{
  "num_hidden_layers": 9,
  "hidden_size": 320,
  "num_attention_heads": 5,
  "num_key_value_heads": 5,
  "head_dim": 64,
  "intermediate_size": 1600,
  "vocab_size": 2048,
  "hidden_act": "gelu",
  "norm": "rmsnorm",
  "norm_place": "pre",
  "norm_eps": 1e-06,
  "positions": "rope",
  "rope_theta": 214000.0,
  "rope_fraction": 1.0,
  "qk_norm": true,
  "attn_scale": 0.125,
  "bias": "none",
  "tie_word_embeddings": true,
  "parallel_block": false,
  "extras": ["attention sinks", "capped logits"],
  "init": "uniform",
  "init_std_qkv": 0.0321,
  "init_std_o": 0.0398,
  "init_std_up": 0.0459,
  "init_std_down": 0.0459,
  "optimizer": "muon_variant",
  "learning_rate": 0.00769,
  "lr_mult_up": 1.08,
  "beta1": 0.95,
  "lr_head": 0.0038,
  "warmup_steps": 0,
  "schedule": "wsd",
  "decay_fraction": 1.0,
  "decay_shape": "sqrt",
  "final_lr_fraction": 0.0,
  "batch_tokens": [16384, 32768, 65536, 131072],
  "max_seq_len": 512,
  "doc_mask": true,
  "train_tokens": 215600000,
  "max_steps": 4860,
  "dataset": "wikipedia_en"
}
Each number is 200 + 30 x the weight over its row's rms, rounded and kept within 0 to 999. Layers, rows and columns count from 0. The size before them is the row's rms in percent of the matrix's.

# layer 5 MLP up, 1600x320, rms 0.0459, rows 1239-1293, columns 256-319
100,195,187,194,264,196,243,200,175,223,127,164,231,175,191,151,170,230,194,164,182,164,161,170,220,250,163,246,219,210,220,254,250,202,243,220,184,248,196,170,213,206,208,170,193,237,222,230,197,193,160,212,204,228,178,208,225,243,148,257,231,220,160,172,201
098,221,165,188,216,151,221,237,230,219,245,174,157,145,185,182,188,158,206,190,198,196,190,251,197,193,221,204,162,184,174,180,173,198,189,224,193,216,275,207,161,182,186,214,202,154,226,173,233,255,214,204,196,206,196,219,191,236,174,194,182,202,217,178,114
101,217,217,275,184,192,156,180,204,181,138,213,255,195,230,217,206,201,188,212,220,211,210,219,178,223,133,177,198,209,171,193,181,202,171,160,188,148,197,273,212,175,174,160,160,194,129,180,134,172,181,190,165,203,189,180,182,154,252,200,211,245,195,227,175
108,233,200,237,174,194,142,222,214,231,229,175,159,214,243,164,156,218,199,151,213,218,287,175,177,234,207,213,263,237,221,215,209,163,225,197,192,242,199,231,231,166,209,231,194,197,180,244,193,169,219,169,159,266,191,186,188,196,194,249,194,209,237,207,174
097,208,156,219,199,218,219,177,145,227,175,195,155,206,162,185,218,226,234,231,216,199,176,185,158,232,244,222,195,174,166,207,234,229,221,151,230,198,230,206,209,201,201,183,161,183,203,221,268,203,149,175,135,180,184,222,231,216,146,227,235,155,171,209,209
097,229,190,161,231,200,191,211,220,232,199,214,209,220,214,175,171,180,224,241,149,193,284,231,177,198,198,197,224,187,190,149,232,199,204,157,235,255,232,195,223,242,151,270,221,206,215,171,223,180,196,192,176,158,212,203,189,222,151,180,175,173,230,184,188
100,190,193,192,213,194,223,208,198,185,170,227,183,258,202,217,258,201,185,240,181,178,207,197,257,211,175,218,188,174,206,193,159,190,243,245,176,252,169,243,176,250,210,178,251,124,197,169,225,212,188,228,201,187,200,183,172,175,231,214,194,251,211,234,178
102,180,198,196,190,239,186,187,149,196,230,229,264,175,194,212,189,229,198,187,227,138,183,184,218,162,149,220,207,147,158,172,202,103,177,168,198,225,199,184,151,171,199,220,187,182,189,208,185,207,237,253,208,148,180,187,176,128,174,239,205,239,198,231,207
098,279,189,179,225,229,152,239,255,190,181,203,229,263,241,200,210,203,248,175,255,249,209,167,235,165,220,168,222,224,211,173,169,173,209,220,199,208,218,160,221,182,194,223,256,208,169,240,163,174,169,236,166,263,217,242,181,177,178,191,220,169,152,193,183
096,171,284,222,204,186,232,187,227,174,206,168,122,201,200,175,231,208,208,224,198,176,210,177,228,214,185,180,194,201,193,210,242,165,173,234,174,242,242,215,199,231,189,198,152,163,238,195,168,204,219,189,171,211,188,191,147,232,151,183,175,197,235,217,170
101,223,219,169,225,191,182,223,211,212,175,204,165,174,156,183,178,178,188,140,197,192,212,170,208,217,205,206,246,185,177,175,168,175,166,199,209,176,203,230,201,200,223,188,218,180,200,191,207,229,188,211,188,217,198,182,218,185,171,217,185,193,214,222,208
103,204,195,210,168,195,240,224,169,257,218,155,191,233,155,186,201,255,217,223,202,194,198,197,158,232,244,182,253,169,212,215,129,161,160,172,216,205,228,196,203,188,239,217,187,180,182,159,226,222,202,217,171,199,217,214,196,170,166,243,197,190,215,179,220
097,121,172,192,195,251,227,206,248,197,213,226,158,145,234,144,243,189,245,216,180,261,247,198,203,208,218,176,154,163,218,188,189,220,200,182,214,184,215,178,219,268,216,193,247,141,208,204,265,235,264,210,249,226,186,199,193,211,227,214,173,221,132,184,174
096,189,142,217,219,159,182,229,238,244,168,211,269,166,193,205,184,220,236,227,211,166,199,221,257,197,233,201,225,202,233,206,178,186,240,213,236,205,167,222,167,224,215,133,235,198,219,195,210,243,220,245,210,127,263,192,194,220,222,190,227,234,233,193,224
101,240,188,259,190,199,238,239,135,190,202,213,184,164,237,211,172,214,198,214,163,216,185,171,183,208,198,198,180,247,179,193,229,166,256,197,210,270,192,188,172,200,196,191,221,184,182,229,219,219,213,215,213,218,224,250,178,204,226,229,162,261,182,206,163
098,209,216,219,210,166,207,175,179,171,195,156,227,178,166,229,198,213,143,201,217,189,211,258,187,166,254,209,196,280,182,219,262,192,218,202,202,188,183,190,123,194,176,163,162,210,176,166,244,224,180,168,232,179,234,204,172,218,211,181,146,188,278,166,186
088,220,255,235,197,201,201,266,190,161,192,187,224,169,269,198,168,198,187,183,242,155,257,203,222,241,193,183,243,173,216,162,218,210,180,192,213,201,199,212,198,247,188,169,271,216,154,215,221,237,147,173,171,201,210,195,205,246,227,196,171,187,184,135,222
100,199,228,179,198,167,183,188,198,178,207,192,209,146,194,163,229,240,191,207,194,207,219,218,215,177,238,207,209,203,261,209,204,204,178,149,181,168,186,247,186,213,211,186,132,207,202,198,211,191,207,217,186,209,196,225,160,156,184,202,199,244,201,211,164
099,182,225,246,201,139,120,206,172,161,215,195,157,206,180,162,218,236,256,234,227,165,232,177,165,210,227,142,186,169,176,227,207,204,174,222,228,209,174,176,120,194,224,175,224,210,231,164,167,241,228,225,210,160,176,208,204,200,206,208,171,210,220,193,186
106,165,224,227,189,200,188,260,203,201,172,221,236,174,173,189,198,182,186,190,202,185,235,186,200,191,212,226,175,262,146,221,188,131,212,203,241,212,222,180,244,213,196,256,207,189,206,203,141,212,250,165,204,233,237,181,163,187,147,217,183,274,219,126,191
100,179,229,173,249,218,231,228,159,185,259,217,182,168,224,147,265,182,206,197,199,252,192,170,174,174,159,247,207,281,253,222,245,218,199,206,145,220,157,181,188,171,205,212,198,191,238,167,176,225,155,195,144,148,171,248,195,227,158,207,205,174,162,242,181
100,260,240,148,193,188,287,213,179,155,194,225,220,253,223,240,192,193,187,201,210,208,193,167,222,234,188,193,205,190,147,179,184,212,212,181,179,223,240,149,186,212,197,199,179,158,182,204,286,239,186,233,207,217,211,198,178,197,230,230,189,235,166,231,189
103,192,238,175,199,173,240,233,140,173,203,197,203,184,200,210,214,179,225,182,233,156,262,188,160,226,199,235,193,224,219,216,156,201,230,230,159,236,205,203,220,201,207,206,214,186,194,223,210,163,217,209,197,200,208,170,223,221,251,240,184,223,176,190,138
108,141,211,139,228,183,287,187,215,179,188,194,261,187,200,185,200,223,232,189,189,259,201,225,177,243,196,229,194,211,244,240,187,194,183,218,168,160,162,118,168,228,212,185,232,182,181,239,205,214,212,267,174,235,179,157,212,220,171,216,226,220,210,198,211
100,209,226,174,205,215,172,245,156,175,117,176,163,166,232,255,164,116,196,226,200,177,138,176,263,201,177,199,249,191,214,200,182,205,211,208,212,235,185,241,188,183,200,188,242,249,220,203,156,191,231,241,238,186,221,134,276,180,178,231,192,201,152,157,187
106,212,281,233,189,188,245,224,210,198,174,206,191,126,218,156,181,207,109,223,221,171,202,184,227,189,199,191,171,153,153,214,148,196,219,167,169,210,175,220,229,251,254,228,197,216,153,206,158,184,217,203,198,213,227,178,241,197,190,199,232,180,228,220,175
107,176,183,146,184,211,182,214,252,260,206,167,163,150,224,185,167,180,183,179,227,174,223,222,218,217,239,176,197,253,163,211,191,182,218,190,210,170,176,235,179,225,199,229,205,184,172,177,182,216,204,165,161,143,227,179,197,212,253,181,144,183,239,168,203
099,231,248,238,178,203,158,231,227,216,191,183,280,161,246,225,216,219,166,216,199,200,198,209,150,151,203,225,191,202,247,231,196,236,198,245,207,194,180,208,197,228,179,177,172,243,155,246,172,276,197,148,166,195,209,189,192,154,170,165,233,183,181,178,190
093,218,206,228,203,218,260,198,169,195,194,207,187,193,220,207,193,191,182,186,142,266,253,214,231,156,178,178,220,230,258,194,238,137,189,196,250,184,116,209,192,188,202,175,283,227,202,196,197,173,219,159,185,187,221,224,157,213,225,270,181,139,204,203,191
099,182,212,217,227,134,212,227,197,228,210,196,226,187,188,176,238,227,244,190,196,237,192,177,220,211,190,187,218,242,158,171,197,196,256,199,168,260,193,183,185,225,230,196,216,195,187,216,180,175,231,238,224,222,225,213,211,176,173,160,220,203,141,214,168
102,213,230,159,213,188,223,221,171,202,237,205,234,150,153,247,243,208,202,183,184,205,180,203,176,206,236,267,181,206,209,224,255,255,220,231,126,154,149,209,162,230,244,196,192,161,224,177,260,213,204,230,231,179,202,186,163,207,209,167,191,173,204,215,222
095,193,220,178,103,197,127,225,193,204,193,229,165,174,194,221,194,251,183,201,178,232,172,208,177,212,160,196,196,237,272,216,205,181,186,224,218,231,220,117,159,186,228,174,204,193,213,201,209,209,221,252,246,207,211,210,224,183,240,225,220,205,223,158,215
097,221,146,175,222,181,211,185,192,184,191,194,184,222,170,277,192,229,119,235,210,213,232,228,190,251,216,233,223,211,229,235,242,176,194,188,237,217,202,189,138,193,225,214,255,198,211,176,229,179,248,257,172,202,198,229,194,205,136,194,189,237,283,142,207
098,153,174,219,196,188,221,187,155,175,174,198,175,181,182,185,265,136,186,286,228,196,230,203,195,225,201,260,232,192,195,178,228,228,200,204,144,218,212,138,152,241,226,188,190,228,208,236,205,188,236,168,204,207,175,242,201,254,185,206,259,221,179,173,175
104,225,184,166,230,241,265,195,261,235,209,198,196,153,205,192,156,187,185,193,206,208,200,198,198,190,225,181,200,238,242,215,175,178,222,190,238,143,169,214,140,183,190,190,172,197,231,183,199,186,166,193,232,156,249,230,209,183,190,242,200,226,182,157,177
093,256,203,172,216,233,253,171,156,176,173,183,242,210,200,197,248,206,172,165,226,180,200,215,220,194,209,184,211,185,200,177,193,177,238,187,203,221,238,216,213,157,208,161,196,167,206,176,235,207,229,234,154,181,175,235,201,217,207,186,177,184,232,219,185
095,222,153,174,172,275,213,216,219,183,164,148,223,245,182,168,194,181,182,241,208,196,212,186,133,216,223,188,183,189,204,184,222,170,196,233,195,183,207,207,220,195,196,242,168,205,168,123,234,196,201,174,179,173,223,186,109,177,240,221,181,174,186,169,179
101,205,216,206,220,210,209,193,230,250,197,189,176,187,212,229,180,169,212,187,247,192,195,175,176,160,183,198,195,239,204,166,183,230,159,171,210,195,221,205,176,178,191,170,206,178,154,188,203,220,244,231,192,196,183,236,230,176,178,182,207,246,166,175,266
099,168,164,173,174,244,172,245,215,180,165,231,242,231,167,177,180,207,198,146,173,184,207,220,192,179,187,184,146,196,179,187,184,184,169,198,200,156,178,185,167,242,180,157,176,173,171,152,186,214,188,213,185,258,192,195,174,229,190,162,259,158,204,248,206
106,217,241,185,226,235,193,215,202,177,148,216,213,222,237,238,195,188,154,217,186,170,181,202,219,195,204,189,243,217,235,209,173,169,186,189,208,189,213,208,207,222,154,140,164,158,188,199,177,220,189,249,200,182,215,185,151,209,145,250,240,226,220,176,173
106,215,170,207,211,229,219,204,242,174,242,210,283,141,145,214,184,159,226,212,180,226,208,195,233,201,285,185,185,218,195,198,184,259,171,210,214,247,188,229,194,211,195,224,225,203,201,169,147,153,210,181,229,232,196,157,248,210,204,217,240,111,185,216,185
104,212,173,193,223,180,266,204,205,199,177,181,204,277,217,199,216,230,195,206,232,218,142,181,146,178,220,178,228,190,169,265,229,206,217,191,206,202,168,182,161,209,207,220,230,160,196,220,190,238,172,179,206,222,206,185,179,268,220,226,209,186,152,153,221
100,195,295,236,228,221,188,169,229,179,200,151,209,219,183,198,230,152,209,185,211,212,199,232,223,186,224,190,223,235,177,178,147,181,229,212,208,189,177,175,163,177,184,223,201,200,177,179,187,181,191,237,207,189,197,198,234,206,223,230,206,167,123,181,222
097,156,262,175,191,183,163,167,163,204,185,202,208,187,155,213,129,243,184,192,163,223,190,236,230,192,236,195,180,203,221,173,213,163,219,164,174,219,187,218,223,134,179,179,226,177,224,110,205,160,177,170,200,156,195,157,207,217,175,209,213,156,220,277,209
103,224,229,220,190,215,216,218,161,212,163,203,182,187,189,161,206,208,230,152,228,221,213,211,192,253,221,170,249,245,221,189,146,153,196,213,222,183,171,211,203,245,218,183,195,213,182,163,173,206,225,160,231,232,201,213,187,176,219,252,256,261,209,186,190
106,244,212,240,220,209,255,223,210,192,205,155,184,194,208,184,174,201,193,224,153,167,240,161,181,212,230,209,207,204,190,188,178,195,176,216,217,229,231,200,213,206,188,191,257,171,218,125,240,143,205,250,214,264,210,204,240,196,195,194,203,210,214,211,205
103,246,170,178,196,240,227,174,176,186,232,206,172,198,168,216,203,163,163,181,180,181,231,216,225,217,192,196,138,211,226,176,200,218,153,197,163,185,206,189,225,201,145,165,202,197,112,210,216,184,188,201,214,240,193,181,210,211,214,143,205,187,226,172,134
096,244,190,173,153,211,121,193,144,186,204,181,151,175,202,202,171,186,178,186,242,149,221,145,232,193,229,207,207,226,183,163,204,179,168,169,229,204,239,210,208,208,204,187,199,218,184,171,199,150,154,242,184,196,197,177,250,198,166,217,213,185,285,199,127
105,195,234,194,171,208,181,243,220,223,190,245,201,200,199,160,231,190,187,190,156,213,246,181,240,231,216,221,207,181,244,233,171,223,272,218,168,196,196,188,173,148,194,133,182,220,198,231,238,200,208,219,157,238,203,171,186,209,193,150,242,164,151,133,217
098,192,164,203,213,194,181,166,187,230,177,165,247,241,213,197,220,182,205,199,208,232,184,186,225,182,201,170,183,217,185,193,248,140,181,161,187,228,178,227,128,154,234,240,234,215,179,157,158,221,232,206,252,211,221,201,178,118,209,187,224,202,204,223,207
101,183,219,159,222,205,189,192,192,179,236,213,199,267,217,178,190,251,187,218,210,172,208,199,217,138,243,189,148,171,213,223,203,209,183,195,204,176,221,209,208,172,196,186,241,235,266,154,177,217,221,239,185,216,209,164,205,195,229,200,201,189,204,236,202
105,217,245,258,200,179,229,186,210,270,174,185,207,184,214,172,191,220,163,230,169,246,200,163,234,228,204,200,224,221,199,200,236,200,242,185,252,198,183,176,240,162,254,180,175,179,226,221,173,210,217,236,194,204,188,209,198,175,180,232,178,175,187,179,137
101,187,213,205,184,187,172,179,133,178,231,180,230,171,189,204,165,188,156,247,182,213,176,180,225,227,192,203,228,141,215,247,171,248,200,148,163,223,191,165,162,186,214,157,172,267,168,186,192,126,251,241,202,195,215,215,171,162,176,222,149,223,225,247,179
096,261,268,225,207,144,208,182,202,218,212,201,152,169,239,169,222,259,242,177,173,194,200,208,183,153,177,204,214,203,242,174,191,167,191,262,198,214,227,220,181,194,225,206,134,194,182,175,224,148,207,187,163,158,169,206,217,241,229,253,235,213,201,163,205
100,205,230,180,208,184,162,230,248,192,203,204,250,236,192,120,192,287,188,213,189,195,146,192,225,192,186,177,152,217,192,186,232,206,195,176,230,219,217,168,189,173,197,201,205,229,226,200,244,148,214,193,190,169,208,194,202,173,179,209,169,239,255,209,145
# layer 5 MLP down (transposed), 1600x320, rms 0.0459, rows 1239-1292, columns 256-319
095,247,221,221,143,251,181,228,226,178,247,199,211,183,213,173,197,189,118,192,241,240,202,245,198,167,239,199,194,210,151,202,203,191,166,242,183,179,163,235,203,176,175,243,163,185,197,197,172,175,218,202,166,150,155,221,190,189,260,208,185,184,240,215,220
093,156,173,233,198,287,246,203,185,156,205,258,180,237,237,251,202,185,181,193,203,214,186,197,151,202,181,211,221,185,243,195,282,204,226,209,192,178,162,194,202,229,244,207,220,203,213,234,187,170,215,212,205,207,204,213,168,194,222,178,288,179,175,216,248
102,146,175,184,171,207,210,168,218,214,214,168,162,197,218,218,210,150,218,189,181,240,185,192,255,202,232,149,255,204,196,203,147,216,229,214,224,257,174,181,229,223,218,200,218,196,193,238,271,172,239,187,239,169,210,201,170,176,200,190,188,154,171,130,236
102,194,205,144,180,176,215,231,164,205,192,190,243,197,188,232,241,171,220,266,186,202,179,164,229,205,195,196,137,168,195,197,211,188,197,202,220,176,184,211,217,166,191,187,167,252,174,263,210,212,218,179,207,238,193,167,191,188,181,228,165,229,189,247,187
096,217,228,186,202,189,167,176,192,201,171,180,220,214,185,224,185,213,179,177,225,183,222,187,214,193,170,237,230,209,221,188,180,166,219,301,183,231,223,192,171,221,149,183,280,191,194,210,150,211,234,216,267,220,185,201,197,203,252,158,231,225,219,198,159
096,201,223,176,220,230,230,209,172,195,216,202,208,182,219,247,227,218,172,129,213,238,209,177,176,214,182,186,177,168,204,212,185,196,171,183,196,226,159,175,231,197,221,184,239,176,210,221,222,269,175,255,271,229,209,247,219,228,239,174,211,236,173,169,230
097,231,173,151,176,186,212,252,151,196,253,181,184,160,185,221,210,231,176,175,239,204,210,192,239,162,183,181,206,246,235,212,152,174,189,218,155,141,149,213,223,211,182,209,201,276,208,194,199,167,193,202,226,215,188,219,234,227,238,163,226,186,176,183,234
102,217,236,199,186,196,203,234,227,219,220,227,196,182,146,176,247,205,153,166,209,210,231,195,138,215,182,210,196,182,181,231,172,204,176,199,258,166,169,201,152,150,205,236,217,191,158,265,189,212,198,188,161,155,207,184,140,177,184,181,238,230,199,239,225
095,101,214,239,201,159,192,210,185,189,206,213,215,185,166,181,172,199,156,212,140,151,254,237,170,247,167,218,160,159,199,244,221,201,192,193,248,253,191,245,161,212,235,215,152,156,194,173,242,219,228,240,236,182,177,141,205,194,258,228,164,285,267,227,223
094,217,143,210,228,207,163,193,189,214,173,240,287,161,208,166,191,158,242,159,196,266,202,176,176,239,237,212,218,201,186,152,193,244,245,171,218,184,210,171,189,203,215,195,224,231,242,195,218,222,168,230,267,195,220,136,234,159,226,212,211,169,193,235,173
098,220,221,188,233,197,243,199,207,149,175,147,214,232,212,204,232,197,232,202,183,164,215,189,239,226,200,165,186,183,208,185,201,234,237,179,192,231,194,239,199,211,175,182,172,188,193,160,219,205,173,233,250,210,174,199,191,252,190,202,252,214,200,181,194
101,199,170,218,218,197,171,217,188,187,140,209,256,198,173,192,149,216,175,223,211,169,134,225,200,150,192,225,196,204,219,277,268,218,214,177,153,202,189,196,192,193,247,239,166,239,211,258,173,209,184,251,207,202,190,188,154,222,191,175,199,182,222,212,211
098,232,252,243,210,186,189,236,166,195,199,181,174,209,233,247,152,194,166,187,213,145,202,210,193,175,249,182,188,247,225,207,231,216,225,202,134,238,231,232,215,164,236,192,203,166,198,195,175,202,155,179,178,215,191,180,276,232,177,183,230,178,202,158,231
098,198,204,176,200,246,238,177,175,195,225,210,118,191,187,196,164,169,190,222,221,228,222,157,165,208,169,219,200,179,203,207,172,223,159,180,138,218,232,189,177,168,178,245,162,184,183,176,195,176,200,238,232,255,114,207,189,191,219,254,181,172,201,181,175
099,185,260,184,150,170,210,212,127,217,210,180,154,237,229,195,217,161,199,226,237,219,211,182,221,169,232,220,220,221,204,229,212,196,221,196,206,193,206,156,208,228,181,192,161,193,212,193,127,160,230,146,166,167,236,209,177,183,155,163,227,196,210,173,217
095,153,172,176,216,199,193,188,198,199,193,235,132,256,194,162,197,162,230,176,186,170,149,190,195,231,129,224,184,164,188,197,161,224,201,155,144,242,166,177,199,214,197,211,250,196,247,248,121,212,244,249,194,216,164,197,193,227,215,240,245,235,161,223,183
098,149,144,179,212,169,207,174,216,220,215,240,175,216,153,203,238,197,191,187,165,253,157,188,212,161,215,198,173,202,196,245,220,204,208,211,203,213,207,241,216,122,201,197,146,210,228,166,167,137,244,262,216,201,180,164,194,215,192,148,200,166,212,271,157
101,168,176,186,228,240,244,222,147,222,144,202,187,182,196,236,147,180,165,222,210,190,229,211,261,220,142,166,212,218,169,167,165,232,203,206,167,171,171,208,226,186,155,241,198,210,173,142,209,223,184,222,221,169,185,209,168,208,243,180,223,226,246,193,228
102,149,198,192,225,231,213,187,188,178,129,178,240,218,218,225,179,162,204,171,137,264,201,255,180,187,185,213,199,215,220,210,212,188,208,204,194,173,220,254,215,162,165,208,195,180,206,228,249,178,145,188,240,187,231,174,170,149,144,237,203,153,201,234,211
100,231,215,158,158,190,216,217,224,208,181,203,246,170,216,220,229,173,217,223,221,150,217,159,216,214,200,145,215,181,251,236,223,240,211,198,129,228,238,241,174,166,181,190,173,225,169,204,209,183,223,238,194,195,142,228,203,249,202,186,165,198,180,247,177
093,249,197,224,186,174,153,202,239,191,150,208,197,259,192,192,158,238,171,193,204,169,243,258,205,215,199,108,222,165,176,225,205,186,209,193,209,162,205,225,178,174,184,231,144,241,170,239,207,201,227,189,262,206,201,141,241,239,280,157,213,181,207,218,217
100,193,160,171,178,203,216,269,196,199,223,171,235,217,241,219,178,184,239,235,240,171,201,240,240,212,173,175,184,226,247,263,219,210,201,160,149,163,189,132,201,175,245,263,222,200,189,244,179,200,226,182,270,176,197,238,171,193,250,187,217,209,236,245,213
108,184,205,155,193,148,242,199,229,157,216,149,218,172,211,164,160,179,184,198,194,230,161,170,195,234,234,226,188,213,185,164,151,253,196,169,221,177,178,223,160,160,216,190,250,233,211,200,198,265,241,156,183,228,187,207,198,209,189,217,215,213,195,196,191
107,212,198,257,131,203,204,189,200,231,186,182,172,253,191,227,215,211,190,236,169,179,182,129,188,150,201,227,256,186,233,176,197,246,119,227,208,221,197,259,165,222,242,202,180,186,208,188,192,230,218,164,177,212,187,278,188,193,206,207,202,196,198,208,200
097,224,239,204,256,214,189,218,189,199,231,186,276,245,258,135,239,204,212,218,182,263,221,201,248,187,230,214,159,155,208,255,206,158,210,213,156,193,217,201,175,187,223,168,197,223,207,210,190,155,233,149,194,169,207,180,177,207,237,210,172,179,216,209,178
107,145,173,128,197,217,181,209,151,161,230,228,232,194,205,168,221,235,186,223,187,166,228,234,247,169,215,197,172,208,188,167,219,223,245,135,182,175,168,223,167,199,233,253,182,233,215,284,194,169,224,213,223,201,197,237,177,189,190,154,241,263,208,218,220
110,205,197,210,201,184,181,175,129,215,217,215,236,182,145,187,192,191,212,194,231,219,175,156,156,194,122,255,226,212,233,219,206,213,206,216,210,166,203,229,205,195,201,228,209,219,259,235,253,241,209,208,221,211,174,221,198,211,230,184,246,235,199,194,235
096,200,177,174,183,190,241,243,178,188,178,210,169,192,172,181,168,235,209,187,242,183,221,232,220,198,157,228,204,229,197,175,218,197,136,185,172,174,192,231,225,191,176,231,208,201,256,171,215,189,194,218,158,223,168,191,245,214,235,242,144,197,189,240,191
100,143,205,215,172,229,144,212,209,217,220,204,219,257,228,176,186,204,176,177,207,177,202,198,206,201,242,160,160,139,170,155,171,258,170,148,165,193,243,186,235,196,176,211,181,236,175,244,204,178,178,205,199,177,184,171,228,192,189,183,181,163,145,208,158
094,222,203,175,204,261,148,170,260,191,199,193,202,218,225,200,197,164,155,216,141,161,212,197,182,221,228,172,174,167,183,274,204,237,209,214,223,238,179,243,196,197,188,250,154,223,241,235,228,237,155,189,221,187,145,194,209,214,251,201,188,227,250,196,202
101,198,217,228,195,174,182,159,192,238,190,188,203,192,236,212,211,229,242,204,215,207,216,217,222,221,158,186,208,203,148,212,213,192,148,174,218,266,268,204,211,198,201,213,197,225,258,213,157,193,182,180,185,215,163,196,219,210,202,198,153,272,162,226,143
099,239,183,204,211,185,229,176,241,203,160,143,211,150,219,166,249,222,188,215,214,213,241,207,225,147,220,220,184,236,106,173,203,233,196,220,190,205,232,195,232,172,225,162,204,215,154,203,165,218,226,181,206,192,262,164,201,250,258,156,146,244,163,184,197
098,176,253,186,156,222,169,205,183,195,206,251,238,168,168,205,163,217,205,211,202,199,161,221,239,211,210,211,190,175,189,192,192,213,171,216,166,204,165,187,186,206,202,203,175,202,199,119,181,238,97,183,222,173,198,186,209,276,272,171,221,216,152,248,157
096,218,194,181,170,174,149,218,220,241,233,215,213,209,155,212,178,270,223,136,173,215,182,207,207,172,203,125,188,232,206,247,204,159,192,248,217,194,159,259,215,147,197,190,183,175,220,198,242,244,191,226,186,183,236,170,208,149,164,192,168,202,180,253,208
103,166,203,217,171,168,152,199,108,193,211,199,225,222,186,199,203,226,254,193,160,191,179,136,206,197,205,228,228,165,173,204,212,181,224,182,198,235,160,218,224,251,157,181,166,171,207,233,196,179,239,236,156,225,224,164,197,202,187,136,208,192,256,235,195
090,184,233,207,169,184,172,242,194,267,245,214,176,170,215,204,210,187,197,217,179,204,236,173,231,174,217,225,208,229,203,186,166,228,241,239,167,163,225,217,214,239,231,192,210,205,177,252,190,200,156,228,223,190,242,175,185,223,210,220,223,225,187,186,206
095,175,230,251,238,170,193,188,206,272,157,222,210,184,197,233,207,213,171,169,173,208,212,191,193,179,212,191,204,225,207,260,210,221,213,177,179,200,187,169,201,234,174,170,219,179,241,235,185,232,232,241,224,181,217,180,260,202,157,217,177,210,178,182,240
100,199,227,223,184,185,184,190,155,186,211,248,232,189,284,237,217,205,228,179,170,242,209,206,203,201,214,233,202,193,124,191,201,213,187,172,218,194,209,208,197,250,202,212,210,154,212,191,196,226,179,247,176,240,230,230,184,210,243,189,207,140,234,192,168
097,220,239,192,163,222,178,199,158,221,256,208,179,212,218,165,216,162,228,196,232,184,187,152,175,213,187,159,211,217,225,224,153,173,216,155,149,192,212,185,188,234,177,212,250,285,195,218,207,224,152,240,169,180,172,212,174,132,201,207,191,166,185,173,210
113,208,187,177,209,117,196,206,205,174,141,180,208,218,187,198,205,230,234,188,161,239,184,172,173,152,201,166,240,154,240,177,194,207,179,179,271,202,249,215,218,199,232,231,170,174,227,163,173,215,204,190,187,207,155,215,161,244,237,247,155,214,221,145,200
107,173,192,179,239,174,177,195,143,183,169,164,186,225,212,208,240,240,167,177,226,201,196,242,112,180,179,176,221,190,199,192,183,199,237,166,211,188,193,156,165,189,185,217,171,207,237,229,161,245,185,211,210,162,147,225,187,171,218,228,160,222,221,141,202
103,214,221,193,212,189,172,238,198,214,222,193,232,163,177,148,218,200,218,211,164,196,235,260,237,230,210,151,205,175,239,217,209,182,138,226,235,213,188,209,154,201,207,166,237,196,163,217,189,182,145,201,205,214,171,242,245,181,191,187,192,224,221,238,198
099,205,219,173,126,191,206,215,208,185,205,207,191,180,211,196,212,202,230,187,230,174,221,129,170,182,161,164,180,215,165,231,207,189,215,177,278,210,188,151,225,216,187,172,158,190,226,164,197,214,189,159,174,187,225,175,197,178,186,246,154,196,214,217,176
097,202,201,230,194,113,234,229,231,176,219,204,244,243,191,200,141,171,179,218,215,228,208,175,213,198,140,227,168,213,196,210,185,169,239,217,226,179,196,187,225,207,133,207,157,221,204,212,231,232,209,228,203,270,150,189,198,226,205,188,206,208,177,157,154
101,213,178,218,207,206,153,206,190,235,240,220,232,192,219,167,212,196,197,234,265,232,196,207,196,158,184,179,164,206,191,157,234,194,183,193,185,183,224,198,178,193,220,210,255,212,188,232,183,152,205,201,186,199,181,212,229,199,139,179,195,202,220,172,217
106,213,233,206,188,193,214,208,235,176,232,186,249,207,216,236,154,153,224,222,264,253,181,213,186,174,155,194,170,180,171,187,186,219,220,180,182,160,243,196,236,241,219,192,226,187,190,193,245,251,207,219,174,201,198,214,186,226,211,100,185,192,164,210,222
109,178,134,187,227,220,186,194,218,173,251,170,219,200,191,230,182,223,177,154,248,193,172,156,240,211,186,203,233,178,154,211,184,217,202,211,182,159,133,230,198,217,177,160,206,251,213,186,167,183,192,207,177,177,210,201,246,260,218,202,252,193,203,163,243
098,191,146,190,215,197,249,236,201,225,133,246,179,192,199,178,201,219,169,247,179,212,179,215,208,224,176,234,215,202,250,258,206,238,210,204,188,191,191,251,192,167,258,217,212,184,191,197,175,213,205,168,268,222,187,271,152,246,225,231,234,211,168,161,210
101,244,228,184,208,205,168,218,203,205,204,230,193,192,235,176,174,220,221,242,219,222,197,183,203,172,151,180,182,252,233,186,218,219,160,253,225,202,196,143,219,239,249,245,266,202,177,171,274,196,192,166,155,215,210,166,216,242,204,260,184,199,206,227,198
102,198,185,244,173,198,182,183,246,127,223,210,204,149,200,207,214,211,188,198,183,217,237,213,141,186,207,197,265,176,205,220,210,231,206,198,184,179,231,220,181,245,207,208,202,167,212,173,225,170,204,182,193,212,185,178,188,253,205,211,209,212,127,185,185
101,192,200,170,205,202,242,232,236,188,178,196,222,193,218,179,215,160,167,244,155,175,203,230,248,193,166,212,246,245,176,191,243,200,226,212,240,167,156,183,217,169,215,227,249,188,179,164,208,219,227,160,193,187,180,199,189,201,179,189,145,209,158,209,221
103,169,172,195,171,180,195,233,164,235,152,154,136,237,227,230,203,199,210,200,232,197,170,211,231,184,202,206,227,202,227,172,215,202,190,181,199,202,232,178,211,188,200,210,212,210,178,201,223,189,196,184,207,163,144,179,200,245,251,241,190,166,160,199,197
097,252,163,184,213,204,248,189,201,245,156,210,246,207,225,221,189,218,180,156,190,175,217,202,185,194,198,193,183,165,196,205,178,244,164,231,207,218,168,210,212,158,170,189,208,216,182,226,183,192,156,214,203,205,158,217,227,210,237,180,233,198,231,250,233
098,196,162,155,206,187,232,189,200,191,168,216,223,296,181,210,125,202,125,245,176,223,209,196,248,230,196,195,235,254,159,203,128,240,185,197,208,252,161,201,218,219,189,221,227,180,215,225,226,203,168,201,200,181,206,233,179,162,200,187,136,196,185,247,225